Weights of a small GPT-style language model, trained from scratch on English Wikipedia: 13 layers, MLP 512 GELU.
Each number is 128 + 32 x the weight over the matrix's rms, rounded and kept within 0 to 255. Layers, rows and columns count from 0.

# layer 10 MLP up, 512x128, rms 0.254, rows 100-204, columns 0-63
[[191 128 165 137 111  85 128 127 143 112 154 115 131  62 120  66 100 161 162 155  54 150 162 112 185 205 157 121 181 138 171 163 137 153  97 143 118 108  91 112 128 120 176 140  80 131 130 127 129 121 148 108 111 114 150 123 125  82 188 104 146 124 105 153]
 [149 172 126  66  91 113 110 155 165 131 157 160 129 136 117 108 102 152 141 120 123 151 143 146 105 179 172 115 133 190  92  64 110  85 100 137 144 125 114 146 160 113  65  58 102  80 152 157 110  95 200 172 151 178 146 119 128 149 107 151 133 119 130 125]
 [136 121 133  92 156 198 153  68  59 153 125 138 164  82 100 111  92 102 193 157 194 136 107 114 148  56  89 121 175  61  69 125 116 113  99 113 113 133 109 126 121 154 130  99 104 122  77 112 137  94 114 178  91 171 157 152 169 121 160 149 129 169  96  94]
 [154 136 144 186 157  55 157 169 120 107  94 117 143 111 146 142 158 105 112 174 160  97  91 106 170 136 157 168  67 145 142 166 141 118 135 131 108  96 136 103 109 125 172 108 134 182 108 167 148 110 124 113 113  94 114 146 161 188  65 139 103 138  98 125]
 [159  44 134 159 101 175  97 138 119 141 156 132 165 122 111 153 122 132 176 122 109 116 149 147 157 151 151  75 160  84  98  94 101 145 177 192 191 145 112 136 110 115 181 179 122 155  80 105 141 125 170  57 132 138 206 145 130 129 156 129 103  91 112  62]
 [176  64 129 113  74 165 135  95 104 137  61  76  88 161 133  70 113 143 129 116 169 114 105 117  81 138 133 119 101 108 121 156 158  72 109 144 126 143 134 163 138 144 126 114 160 138  50  56 135 159 118 103 163 155  67 172 107 148 146 149 110 109 136 118]
 [159 168 148 161  84 144 113 137  97 143 141 184 122 217  91 106 145 130 127 132 107 154 103 123 141 112  80  44 128 115 107 102 147  74 147 108 125  82 141 104 123 112  76 111 115 110 137 150 182  94 137 209 156  90 176  55 116  83  68 170  66 117 109 161]
 [191  74 137 167 109 147 121  98 138  98 186 142  94 144 108 114 172 142 126  88 161 149 128 164 150  95 140  93  68  94 109 126 161 131 161 195 127  78 133 142 109 123 124  98  96 119 140 118 138 132 133 122 126 117 157 148 168 106 115 189 127 140 148 133]
 [147 130 113 154 134 141 111 133  70 126 103 162 123 165 119 128 118 115 156 104 129 133  95 136 111  90 113 118 132 176 106 100 134 109 122 129 126  86 111 150 171 169 149 108 162 149 106  96 103 105 128  99 138 102 108 131 141  82 143  99 179 136 107 155]
 [137 159 111 115 158  84 165 174 178 157 135  76 125 135 133 133 144 126 161 185 152 145 122  96 113 189 122 132 175 125 207 114  95 101 109 158 147 131 121  63 143 175 136 146 144  90  96  85  71  85 122 144 112 140 130  95 100 115  77 104 135 102 148 167]
 [207 154 157 134 136 115 120 123 168 103 112 193 126 126 118  72 165 119  92 184 183 133 148  98 149 160  96 136 150 126 106 131 129  66 139 142 180 133 129  98  97  95 100 102 160 148 137 122 152 199 106 110 201 100 153  79 197 121 146 141 155 108 128  32]
 [ 70 114 171  72  85 112  93 151  98  79 163 124 163 122 117 125  95 109 166 155 123 193 162 139 151 115 118 115 158 150 144 137 137 185 170 148 110 143 116 111 168 132 111 115 124 162 117 132 107 111 166 214  91 164  69 140 149 100 161 159  98 158  81  99]
 [144  99 146 122 125 115 130 129 128 136  79 148 101 175 105 117 114 204 177 118 145 127  77 118 151 141 147 129 103 112 124 133 111  96 166 130 168 105 121 120 113 124 130 123 106 156  80  76 116 147 143 172 104 112 122 107 173 155  60 120 148  78 139  87]
 [ 71 120  38  74 109 181 104  90 146 122  74 106 128 159 124  92 158 123  85 145 148 125 167 132 183 177 120 129 183 132  87  88 139 125 124 127 153  93  40 145  77 151 125 151 127 132  99 128 152  22  85 207 138 162 122 168 132 101 180  96 175  63 125  85]
 [155 109 116 149 105  82 131 139 142 132 154 140 154 103 124 119 166 195 153 191 103 105 138 124 198 150 137  78 138 107  79 116 141 122 147 157 141 182 135 180 110 120 131 137 132  55 133 114 137  95 164 187 135 146 135 174 120 158 148 122 224  72 143 122]
 [148 133  89  84 136 133 102 122 101  99 121  86 117 128 144 153 120 138 107 138 135 126 144 122  76 123 116 182  58  81  41  53 151 175  88 131 129  78 109  92 101 114 143 137 107 135 177  76 121 116 157 135 101 124 168 204 101 110 110 137 130 127 132 113]
 [ 90 146 115 141 105  79 170 182  78 211 125 159 104 106 142 179 127  89 165  94  63 173 162 144 160 206 119 120  90 120 179 123 126 141 134 157 157 135 123  72 164 158 154 195 142 164 161 128 122  92  94  69 121 170 112 104 154  81 187  84 112 143 118 107]
 [ 79  94 174 134 153 140 153 152 136 110 108  91 191 135 102 115 176 104 105 117 154 123 142 164 153  70 113  84 152 119 135 150 127 110 144 144 115 109  96 119 112 121  96 149 175  76 163  76 162 152 113 124  94 169 133 117 145 103 108 158  87  81 149 140]
 [135 143 131 131  73 135  90 126 137 121  59 158 136 150  82 107 179 180  96 129 111 129  78  99 152 192 165 105 124 169 135 105  71 100 123 116 129 138 136 159 130 229 147 186 197 119  86 133 125 101 154 147 144 167 128 117 133 100 124 196 127 122  94 136]
 [223 177  83 147 119 131  89 164  76  85 153  99 136 137 133 105  93 135 138 145 143 153 109 132 132 119  81  95 142 130 160 192 146 155 127 142 111  76 107 200 106 130 111 109 139  96 169 144 146 183 134 166 130  90 146 141 199 127 163 186 147 123 141  83]
 [144 153 121 111 111 137 171 175 142 118  91 128 114 170 149 144 122 128  69  90 126 163  92 100 125 123 115 143 135 135 108 116 147 159 146 147 154 105 151 128 158 125 130 174 117 109 123 141 183 131 150 112 119  85 144 144 157   8  98 106 198 130  99 109]
 [160 139  89 143 151 152  92  53 128  69  90 130 127 102  97  55 108 177 100 138 167 141 134 120 138 137 156 137 123 104 141 154  87 134 171 146 102 146 102  93  98 117 181 158 137 152 118 144 141  86 116 143 189 128 151 127 208 123 125 180 124 139 108 154]
 [100 107  90 132 129  80 108 140 168 114 109 120 165 139 132 125 157 137 131 159 118  98 164 141  84 115 100 107 106 131 111 106 112  93 155 174 131 180 118 155 119 193  93 115 117 104  66 108 180 101 135 133 158 170 165 103 147  89 145 118 181 115 119 127]
 [120 105 126 128 115  91 101 152  89 130 162 122 179 152 150  63 165 128 144 132 119 141 137  79 122 139 137 165 160 122 129 161  96 152  98  80 103 153 123 134 124 115 138 175 139 134  90 137 105 140  95 100 216 131 183  97 124  90 128 107 166 174 204  28]
 [156 202 105 112 119 129 185  80 103 159 115  89 188 132 122 148 174 134 124 110  80 188 106  99 191  81 109 139 118 191  99 129 134  67 137 155 104 141 127 101 172  90 133 120 130  85  94 196 130 170  77 183 129  93 116 101 123 137 142 158  60 102 129 131]
 [ 93 100 129 164 149 145  98 141 166 170 109 110 113 181 106 107  77 106 119 101 141 124 120 193 160  87 113 115 144 158 146  95 127 115 131 133 151 126 105 152  94  77 148 111 142 153 142 215 117 176 151 140 106  87 118  88 167 123  83 135  68 158 137 124]
 [137 164 156 166 133 145 146 134 148 164 169  83 137 102 119  98 123 120 125 134 165 145 109 106 156  43 152 123 153 108  82 191  98 176  85 186 155 154  96 137 130 114 140 142 189 145 120 134 135 109 115 144  98  65 133  89 193 117 101 125 128 144 198 136]
 [138 171 121 125 162 135 118 139 117 121 118 159 109 124 147 130 144 113 153 110 146 129  92 157 137 126 178  97 114 105 109 172 128 109  91 108  97 115 126 111 103 146  97 120 170 108 142 150 154  80 113 115  79 106 154 176  98 113 141 179 137  89  96 185]
 [ 91 105 143 108 128 157  53 136 159 135 127  73 146 144 107  90 133 168 158 118 118 138  94 145 102 182 159 140 102 121  35  85  81 127 102 155  89 116 112 171 137 116  71 226 107 146  91 185 115 146  99 145 121 177 141 163 159  70 172 128  82 144  81 141]
 [141  74 104 151 113 105  84 130 127 114 138  89 111 146 152 147  73  65 193 126 146 143  94 139 135 127 151 114  84 164  99 137 205  89 118 197 181 139  94 162  75 111 165 138 163 140 188 172 123  74 158 104 128 180 133 151 124 184 172 196 122 124 140 140]
 [156  52 116  79 179 105 113 139  11 149 111 150 122 141 107 143 113 152 135 125 153 131 136  68 131 142 116  63 103 102 123 131  95 103 144 105 141 117 117 155 140 112 158 120 145  82 128 220  92 157 129  98  98 137 125 172 166 132 133 146  92  85 173 126]
 [124 110 143 187 122 140 144 121 128 139 141 168 180 172 118  88 125 110 133 155 134 130 132 149 172 143  91 105 150 175 106 110 127 146 138 110 164 157 146 146 103 133  89  96 158 124 161 176  99 138 157  89 123 136 140 124 143 131 121 105  75 119  76 141]
 [148  90 164 160 122 179 150 148  77 122 129  66  75  60 114 131  86 135  87 111 149 180 116 140 147 138 101 127 133 136 123  61 167 124 148 160 121 135  36 147  98 141  93 146 117 186 100 204  90 124  87 100 106 159 134  68  88 131 113 185 151 117  89 139]
 [142 126  81 137 123  83 123 115 130 172 131 101 105 177 145 141 137 153 121  98 128  54 169 121 143 148 143 126  95 147 132  57 124 155 184 169 101 169 145 109  70 107 111 195  97 120 159 120 215  84 227 161 151 100 122 116 156  87  56  98 127  91 138 149]
 [ 85  75 163 118 118 163 114  92 127 139 111  83  65 167 102 145 163 126 159 135 214 142 155 156 112 129 162 126 172 156 154 121 143 144 143 127 129 163 157  94 132  52 158 148 145 157 166 144 187 182 106 137 116 128  83  80  80 152 119 144  90 111 110 139]
 [121 110  96 107 111 135 195 153 124 161 154  89 140 143 151 150 123 169 129  84  68 110 171 143 120 155 112  97 113 140 168  86 138 101  78 114  58 173 146 125 178 169 153 178 138 117  92 123 105 149 127  99 148 139 155 152 100 179 119 147 143 105  98 120]
 [147 119 111  98  53 149 160 194  69 130 177 124  92 116 100 113  98 145 167 124 127 150  69 156 188 143 129  89  80 126 134 159  63  97 157 142 143  62 176  72 155 108 167 127 113 107 134  84 101 129  97 132 120 122  96 142 121  75 149 146 193 155 117 151]
 [109 118 133 146 108 120 119 136 138 148 123 119 124 170 165  92 129  86 160 167 138  88 114 123  94 153  98 134 139  38 101 134 195 159 159  79 146 151 118 170  92 119 191 122 176  89 101 180 106 160 217 127 176 132 138 114 104 138 110 168 117  89 126 132]
 [104 198  86 126 110 145 138 164  95 146 122  87  57 110  92 100 142 143  93 138 163 147 130 167 103 144 115 101 155 150 116 110 159  98  72 103 156 144 119  99  87 151 109 136  92 126  89 167 135 127 134 117  94 124 101 126 130 133 147 167  69 138 170  78]
 [160 131  85 121 106  64 126 133  98 136 125 121  99 139 133  92  86 115 119 147  95 123  65 153 119 135 113 128 118 148 117 146  78 134 123 111 148 173 150 175 107 130 147  88  21 206  96 209  88 162 108 168 206 134 119 124 150 187 141 153 155  84 112  79]
 [ 56 178 103  65 103 117 130 154 104 120 143 123 145  95 122 154 160 135 107 114 106 110 120 116 210 112 124 132 151  84 113 126 155  98 143 116 197 148 139 156  96 138 103 157 117 147 134 155 155 175 126 157 128 162 149  76 126 124  79  55 180 146 122 116]
 [138 121 141 109  95 127 112 170 212 131 124 138 150 157 201 165 182 117 137  88  86 139 139 135 141 117 185  97 144 163 131 153 131 126  90 128 121 120 138 100 138 142 169 129 120 155 156 153 144 175 169 181 120 125 112 116 110 126  99  91 145 113 108 194]
 [113 118 137 124 125 186  99 176 110  93 159  97 165 230 161 100 154 186 119 119 150 144  74 118  99 136 150  72  76 187 101 105  92  97 130 140  70 133 110  40 111 148 156 158 135 138 105 132  36  84  62 134  73  74 108 132 113 152 128 164 148 128 127 161]
 [110 124 161 141 132 160  79 123  38 164 110 132 160 130 207 125 141 107 120 154 122 146 137 126 139  35 206  94  92 139 195 134 133 172 121 150  92 195 142 139 109 137 110 116 133 182 161 107 164 149 157 151 136 139 150  87 124 141 106 167 205  83  43 130]
 [138 140 165 204 100 113 161 100  77 149 129  79 141  88 132 171 119 136 147 198  81 112 136 180 142  79  95  65 156 102 149 134 128 207 101 106 152  95  92 113 116 102 158 115 146 106 168 155 105 134 154  82 135 122 109 125 124 120 114 171 125 107 108 202]
 [103 157 158  63 248 116 131 111  71 148 152 133 185 121 140 120 205 112 176 156 114 148 110 142 149  87 141 131 129 125 158 104 133 117  95 169 125 115 129 138 131 112 126  82 149  90 170 121 149  72 141 118 185 140 114 173 136 123 134 164  97 121  86 114]
 [170  92 110 138  97  72  89 181  75 150 167 143 134 105 149 162  82 109 154  86 176 116 143 144  96 181 127  90 104 158 115 100 125 128 129 138 136  99 136 123 137 122 110  81  92  77 133 128 136 162 131 173 178 192  76  95 109 158 126 111 135 112 119 122]
 [126 102 156 108 146 155 120  81 195 179 104 101 158 117  77 164 113 135 184 104 101 139  90  79 129 138 154 112 133 167 161  36 124 154 146 140 137 123 135 124 109 119 170 141 144 149  90 170 136 122 118 165 144  82  78 118  91 158 134  63 146 149 115  90]
 [142 150  84  93 140 121 130 123 151 130 101 149  77 187 133 145 125 100 160  44  93 184 122 130 153 154 167  86 100 162 113 144 137 174 159 121 150  57 138 142 142 117 175 159  95 121 134  87 144  58 149 132 127  93 128 106 166 180 119 167 102  89 110 127]
 [116 130 116 158 111 142 139 146 109 106 206 144 131  96 148 145 151  87 123 138  93 104  69 210  82 110 128  31 168 142 151  87 122 165  71 123  75  90  95 138 139 120  94 148 129 103  82 129 162 138  95 120 113 140 156  94  75 152  82 106 151  56 134  98]
 [149 131 123 129 158 165 175 112 127 188 136 161  75 154 135  69 138 138  54 171 129 125 165 166 196 119  69 114 111  94  66 127 108 142 117 152 114 104 145 130 132 115 191  60 106 132 152 104 127  79 156 134 149 145 114 133 153 120 142  97 121  78 121 184]
 [138 126 174 135 144 144  43 171 124 166 126  91  76 168 151 141 102 136  24 163 167 149 140 154 183  76 163  90 118  77 140 135 157  99 118  87 165 140 157 112 134 132  67 108 127  65 119 139  96 176  54 164 130 103 111 180 166 104 148 120 117 120 108 101]
 [ 64 122 104 163 123 116 137 145 121  98 199 140 102 152 190 201  96 134  69  95 164 130 113 160 109 166 125 143  77 163 138  96 145 140 107 159  68 142 134  72 104 109 142 219  86 168 163 152 123 102  91 107 164  96  59  84 145 186 173 122 132  92 116 139]
 [143 183 118 127 156 192 172 112 175  99  95 103 161 112  96 102 162 152  81 154 160 112 159 164  97 166 166 136  91 107 131  54 150  57 159 101 143 118 119 107  91 137 147 132 172 145 109 159 118 142 123  90 133 137 156 164 120  85  81 161 124 140 152 181]
 [118 148 141 156 160 116 148 100 113  91 122  91 119 139 104 138  92 115 163  88 121 167 149 130 144 101 167 147 133  74  83 104 159 118 117 127 114  59 123 153  52 117 177 126 189 146 148 148 148 100 104  99 151 139  99 104 122 189 148 145 130 140 131 120]
 [139 105 122  90 147 142 189 136 143 142 158 143  99 127  95  70 125 147 198 115 111 111 106 148  94 205 134 199 121 135  62 109  94  96  48 178 103  56 100 154 128 119 135 114 146 153  88  94 119 159 131 114 131 103 172 116 104 163  86 188  89 164 106 122]
 [109 150 104  98 114 112 116  88 161 139 135 140 135 184 158 129 106 113 120 148  67  76 188 211 147  59  75 124  75 141 153 144 106 170  96 108 141 166 119 178  93 145 136 162 148 112 142 163 204 138 117 139 157  92 124 149 144 163 101 134 112 144 136 124]
 [118 152  93 160 118 198 140 140 137 173 144 144 128  79 141 123 145  90 101 146 227 133 184 118 144 101 125 110 164 181 119  73 122 129 108  99 222 135 128 146 107  92 123 205 114 122 147 154 102 124 166 113  97 123 117 155 128 137 130 137  46  94 137 119]
 [ 93  97 100 148  97 123 158 146 159 195 175  75 111 137 117 138 205 115 141 186 172 126  93 129 117 142 147 164 164 100 150 185 118 160 112 120 129 159 134 170  90 134 115 191 127 152 144 139  94 149 106  82 149 139 130 125 142 122 140  88 132 165  61  96]
 [165 119 100 176 146 169 137  77 108 144 158 158 129 174 175  73 137 137 124 100 139 109 216 117  95 186 167 146 111  81 121 110 117  86 172 113 142  99 135 162 126 180 154 117  80  96 137 102 154 123 141 120 171 161 157 127 103 117 128 170 107 143 100 184]
 [128 136 129 113 111 160 132 119 116 152  53 149 179 149 129 166 162 162 135 172  93 114 183  92 129 114 137  99 151 131 104 126 136  70 116 148  80 128 133 125 121 135 147 109 109 139 145 177 165 161 142 124 154 103 113 125 140  65 156 133  85 122  72 102]
 [ 55 162 118  94 126 108 124 129  96 115  95 117  74  89  83 181 134 158 147 119 114 107 152 124  73 119 125 160 138 110 130 141 114 151 161 154  89 125 113 111  98 153 161 140 151 111 141 113  64 117  94 100 126 113 152 133 106 117 144 152 172 141 133 139]
 [130 104  64 186 135 147 167 111 145 130  79 106 123 123  80 100 100 118 114  81 164 178 125 164 138  97 142 105 131 155 118  93 132 137  88 148  79 116 163 120  93 168  90  52 175 175  79 106  95 130 146 179  77  73  94 111 136 124 133 186 169 116 122 141]
 [ 71 173  97 109 115 148 129 183 141  72  82 132  94 132  67 137 152 149 117 171 128 109 143 146 108  68 150 128 119  63  43 112 137 138 117 201 167 122 135 103  50 144  89 180 156 184  86 151 124 142 121 131 194 136 229  90 143  84 121 142  79  88 194 107]
 [112  15 158 154 136 116 110 137 129 138 139 138 129 155  97 156 168 129 145 159 120 191 131 130 120 132 178 117 120 147 117 124  72  36  98  80 101 131  54 103 180 145 129 106 190 119 139 108  74 128 120 179  83 127 120 107  73 122 118 193 129 108 118  87]
 [102 140 127 149  99  77 212 137 107 154 154 154 153  85 112  85  78 163 101  92 149 122 127  71 179 141 127 139 145 159  93 134 154 145  90 132  63 146 170 139 104  98 100 118  96  96 147 111 139  69  98 150  61 131 103  92  99 114 133 110 145 113 121 186]
 [126 101 166 126 134 129 134 112 118 105  97 169 151 111 109 133 131 202 143 215 133 195 150  75 179 121 116 150 139 127 140 134 169 130 132 168 166  72 109 164 159 154 160 148 170 147 177 155 112 111  91 136 130 135 140 143 158  83 124 105 130 107 112 162]
 [139 157 129 106  73  82 104  99 113 136 148 101 142 151  83 119 106 115 172 119 153 161 100 167 140  80 133 178 143  86 117 140 139 142 151 176 146 171 111 166 107 104 147 126 155 133 148 129 109 177 129 174 175  76 181 156 109 157 175 169 158 129  63 214]
 [117  87 113 107 107 137 100  97 121 134 139 112 131 121  82 182 171 107 108 146 160 130  60 154 157  92  49 202  70 129 142 183 142 139 130 148 139 115 157 168  99 120 105 145  85 117 120  84 198  90 162 133 131 150  98 219 169 108 180 111 185 134  92  91]
 [161 105 170 103  76 108 121  54 141 102 119  85 116 194 139 168 133  96 127 143 110 125 147 103 108 109 147 134 155 125 125 155 195 133 132 157 112 129 126  60  74 107 152 131  85 118  96 140 153 184 110 177 101  69 156 123 117 181  93 130 172 137 137  93]
 [ 69 114 122  91 196 115 154 160 101 109  85 153 142 178 103  86 151 166 129 109 145 105 107  49  97 126 154 122  79 128 157 127 136 116 173 121 122 119 130  89  99 109 126 134 154 154 181 148  68  69 208 119 121 138  74 165 151 104 124 160 131 111 185 112]
 [109 118  90 179  61 122 131 154  68 116 142 138 165 182 157 115 122 139 127 112 123 128 115 130 167  79 139 105 134 199 129  93 110 113 132 135 157  79 104 140 151 140 157 130 158 143 115 138 116 145 142 148 122 104 154 186 131 107 120 114 152 138 147 196]
 [141 127 163 104 152 119  82  96 194 143 155 111 155 117 128 141 183  88 176 165  94 130 121 139 146 171 151 114 197 184  92  80 138 113 127 204 168 114 104 146 126  69 144 165 138 154 165 107 169 105 120  97 214 145 162  98 149 152 139 165  92 110 121  63]
 [105 122 128 114  69 104 132 152 170 141 161 107 145 152 137 105 133 128 173 141 137 167 126 160 112 116 108  49 137 102 128 153  90  76 127 140  25  66  87 136 153 123 147 166  83 151 107 118 126 155 109 188 113 109 143 130 132  99 159 191 127 134 123 112]
 [182 167 116 145 166  67 121  86 152 112 162 131  99  87 109 111 179 128 101 123 131 166 132 123 166  75 131 174 121 114 139 116 157 150  60 129 126 136 113 102  64 157 146 122  86  77 105 206 157  61 174 109  97 176 156 148 111  98  96 136 131 140 133  71]
 [181 123 113 108 154  90 138 137 114 124  94 145 172 112  90 118 201  98 155 144 158 158  99 141 145 165 100  76  84  80 185 151 134 175  63  87 134 104 101  97 121 117 155 156 185 163 142  94 167 133  78 101 183 190 146 195 140 107 160 126 112 207 156 183]
 [125 181 196 164  88 107  87  79 116 101 153 167 153 106 144 126 111 176 124 156 158 111 154 120 132 113 157 146 106 160  96  81 148  91 103 104 178  82 148  75 173 101 130 116  83 167 143 135 101 138 158 128 132 120 168 102 167 141 184 130 120 151 166  88]
 [136  93 124 175 117 145 133 210 126 125  85 129  87 187 115 123 168  82 108  86 143 123 103 158 114 109 182 155 122 163 115 162 140 126 152  93 130 147 114 178 104 162 135 151  93 138 115 153 169 150 170  87 127  83 134  82 133 115 102 189 117 151 118 127]
 [ 73 143 122 116  94 187 138 169 145 151 118 202 157 117 148 114 128 104  97 134  91  72 124 104 176 148 140 128 121 122 115  88  52 103 158 188 118 170  71 137 114  97 153  83 118  97 154  99  77 198 107 134 197 133 110 126 179 171 174 171  84 118 165 141]
 [100 163 156  95  40 155  70 179 117 121 148 119 100 114 149 158 128 140 131  86 148 118 148 144 105 145 125 128  94 127  68 140 102 147 150 137  97 136 147 144 107 144  53 153  74  67 142 124 185  82 159 147  81 133 170 103 159 145 156 110 144  85 122 132]
 [163  98 133 151 120 140 119 124 164 116  93 105 135 144 129 106 155 151 159 188 186 109 119  95 150 102 168 152  75 150 115 142 114 128 129 121 120 119 127  98 126 148 162 189 115  76  31 126  61 110 107 130 120 171 127 100 125 129 113 161 110  69 207 160]
 [100 157 123 116  86 176 136  85 135 123 132 191 110 128 125 154  83 122 119 140 156 127 114  94 156 141 163  83  93 135 122  96 122 135 137 114  31 167 254 184 150 141 139  99 145 213 107 170 102  73  80 104 146 136  84 127  96 160  94 182  88 199 105 145]
 [ 99 185 177  81  71 105 155 131 118 128 157 158 144 149 102 152 121 113 163  98  81 118 134 155 177 149  91  94 106 150 148 102 179 195  85 173 174  79 106 109  80  74 157 175 129 119 143 104 153  65 115 141 150 109 155 152 150 119 159  97 169  97 133 123]
 [112 127 129 122 106 141 132 123 116 171 140 175  96 144 121 107  60 164 189 134 171 124  95 124 124  72 124 126 128 100 143 125 120  81 103 103 186 101 172 141 139 116 116 121 122 122  80 167 136 107 126 145  93 155 142 149  75 176 142 147 207  91 133  98]
 [ 76 116 137 106 154 132 110 129 131 117 140 156  74 194 192  86 121  80 120 146 166 161  98 192  78 156 129 120  93 206 139  76  96 130 143 122 123 111 104 108  48 172 154 156 153  67 126 138 164 105 108  66 126 135 152 167 124 112 133 123 130 100 140 137]
 [147 107  64  85 144 131  60 143 156 160  65  48 104 127 110 211 137 148  96  79 140 191 128 154 133  88 119 135 133 183 133 157 141 106 125 182 116  81 109  83 140 118 132 151 132 108  67 207 123 169 107 123 160 166  80 120 171 152 133 109  89 120  80 158]
 [114 151 139 133 156  85 124 152 122 134 140 163 159 151  67  85  79 107  69 158 112 109  78 128 112  77 124 118 141 139 130 130 112 118  38 125 137 110 125 112 113 108 165 132 122 114 180  81  64 125 147 158 160 144 135 114 130 131 128  96  99 182 103 127]
 [ 96 110 104 159  89 103 112 174 137  88 128 154 151 105 109 177  98 111 101 147 102 188 110 148 152 139 117 163 101 182 148  94 154 119 107 124 141 128  95 175 125 105 147 167 119 118 129 133 146 107 109 130  89 120 150  70 135 108  79 106 123 148 114 112]
 [134 145  73 157 102 105 156 174 125 151 109 114 167 162  91 113 141 112 137 137 135 158  91 110 172 183  89 158 107 134 165 127  94 142  90 101 118 131  91 148  86  83 119 203 192 125  97 161 159 105 108 160 180 184 135 118 128 122 137 102 104  94  60 209]
 [140 169 126  95  88  91 100 155 126 140 139 100 130  86  89 171 100  81  91 112 137 157  98 136 134 130 114 121 150  99 167 127 132 130 166 214 109 151 101 140 104 111 135 184  60 146 172 131 140 100 122 158 118  79 100 104 139 128  37 143 160 180 107 127]
 [105  81 105  86  81 138 131 123 129 162 103 103 111 195 143 138 187 122 124 133 157  76 120 194 109 139 216 127  43  84 136 113 107 112 165 132 167  94 144 134 169 111 106 104  76  94 154 165 107 178 123 133 139 132 164 143 138 126 155 162 115  98  64 160]
 [145   3 186 139  81 114 119 147 128 209 140 139  84  99 115 143  76 170 131 129 143 182 156 135 168  62 118 164  99 104 160 126  22 164  95 100 152 129  99 115 124 121  92 114 145  87 124 141 135 155 178 126 178 102  99 140 176  90 106 144 118 122 143 110]
 [ 46 124 118 168 136 130 119 104  90 138 140 156 192 131  92 113 152 196  87  82 160 107 169 204 149 102 168 128 127  74 147 106 166 180  57 107 135 127 154 132 162 148 165 129 164 127  70 153 113  91 125 138 133 152 163 165 117 128 116 177 228  92  49 186]
 [145 188 149  97 110 137 109 153 160 179 132  71 158 140 151 151 122  43 177 147 161 162 168 134 130 134 155 177 112 119 127 120 100 123 179 102  90  97 134  84 150  95 132 125 117 132  81 170 170 102 115 197 159 130 141 148 191 104 149 134 116 111 130 145]
 [160 137 128 106 131  74  48  76 112 169 187 103 106 102 175  93 126 177 132 232 139 140 105  98 127  77 152 102 202 119 134  84 129 153 201 143 130 155 143  69 136 125 157 163 127 153  92 169 164  81 108  97 139 136 130 182 126 163 108 109 156  86 133 163]
 [145 115 125 154 160 136 116 117 172  58  85  63  88 133 120  73 136 105 164 154 138  96 135 135 120 116  77 149 170  93 167  96 175 142 157 145 142 140 203 155  77 106 122 115  92  69 173  93  69 120 114  88 145 136 148 171 147  79  85 163 158 100  83 161]
 [ 76 140 137 125 110  88 136  91 128  76 131  84 143 141 111 168 150 152  61 156 126 166 135 133 123 120 111 145 187  93 117 189 139 119 140 129 121 115  94 160 101 204 159 123 125 131 154 118 127 120  88 132 134 152 172 102 115 141  56 110 205 127 137  82]
 [154 157 154 172 141 131 140 177 151 131  92  90 162  44 154  89 181 112 147 148  75 159 141 141 115  84 130 156 102  87 179 109 119  96  78 141 123 142  89 106 185 151 120 153 102 168  75 124 138  89  49 112 118  90 127 116 118 134 177  84 133 147 150 141]
 [132 163 147 116 121  63 101  74 132  99 140 100 165 198 174  84 179 114 161 151 186  94 107  97  73 132 131  95 113 131 114 122 155 160  97  52 130 109 125 135 104 118  93 113 127  87 161 129 110 114  95 191 132 139 131 179 112 147 101  91 112 133 145 115]
 [106 144 110 171 147  98 113  63 114 123 176 112 124 222  88 153 129 115  99 160 157 130 147  87 146 179 177 144 135 113 194 122  56 133 149 153 125 144  68 145 102 106 133 130 142 114 138 151 129  86  94  91 191  86 142 165  86 118 118 152 166 153 166 137]
 [154  98 121 149 161 124 117  77 173 119  81  37 138 141 102 137 105 139 154 111 109 123  75  66 116 117 123 120 172 133 137 107 255 112 201 175 118 132 154 108 137  96 178  92 138  92 116 129 166 148 128 214  99 125 119 138 168 149 142 153 136  98 136 111]
 [128 131 123 119 120 110 117 111 126 151 116 189 137 164  91 166 122 119  51 140 104 119  75 177  97 156  99 143 130 127 108 169 128  77 107 129 107 108 166 122  62  88 159 165 130 109 107 138 134 117 166 138 155  81  96 110  98 150 134 183 109 110 149 192]
 [141 124 118 137 135 128 189  92 168 187  94 106 132 114 151 111 105  93 131  96  76 106 111 117 118 137 110 142 121 124 142  36 148  69 132 139 142 158 136 109  97 138 138 112 122  37 158 117 124  78 141 172 167 180 100 138  98  99 115 158 100 129 112 110]
 [166  85 116 181 126 172 173 134 138 103  64  71 152 178 135 178 109 133 146 133  65 125 143 173 160  87 128 150 105  95 101  99  22 142 181  99 145 110 122 128 131 168 159 171  89 175 112 162 109 126 134 172 122 158 184  84 173 170 164 158 123 142 140 142]
 [118 137 187  66 146 101 101 131 161 113 175 130 160 102 157 111 162 199 162  88 107  73 175 179 124 110 146 135  79 138 132 132 186 106 131 191  67  85  98 153 123 111 125 128 103  74 153  86 140 123  90 128 168 148 104 135 189 171 134  64 161 136 129 164]]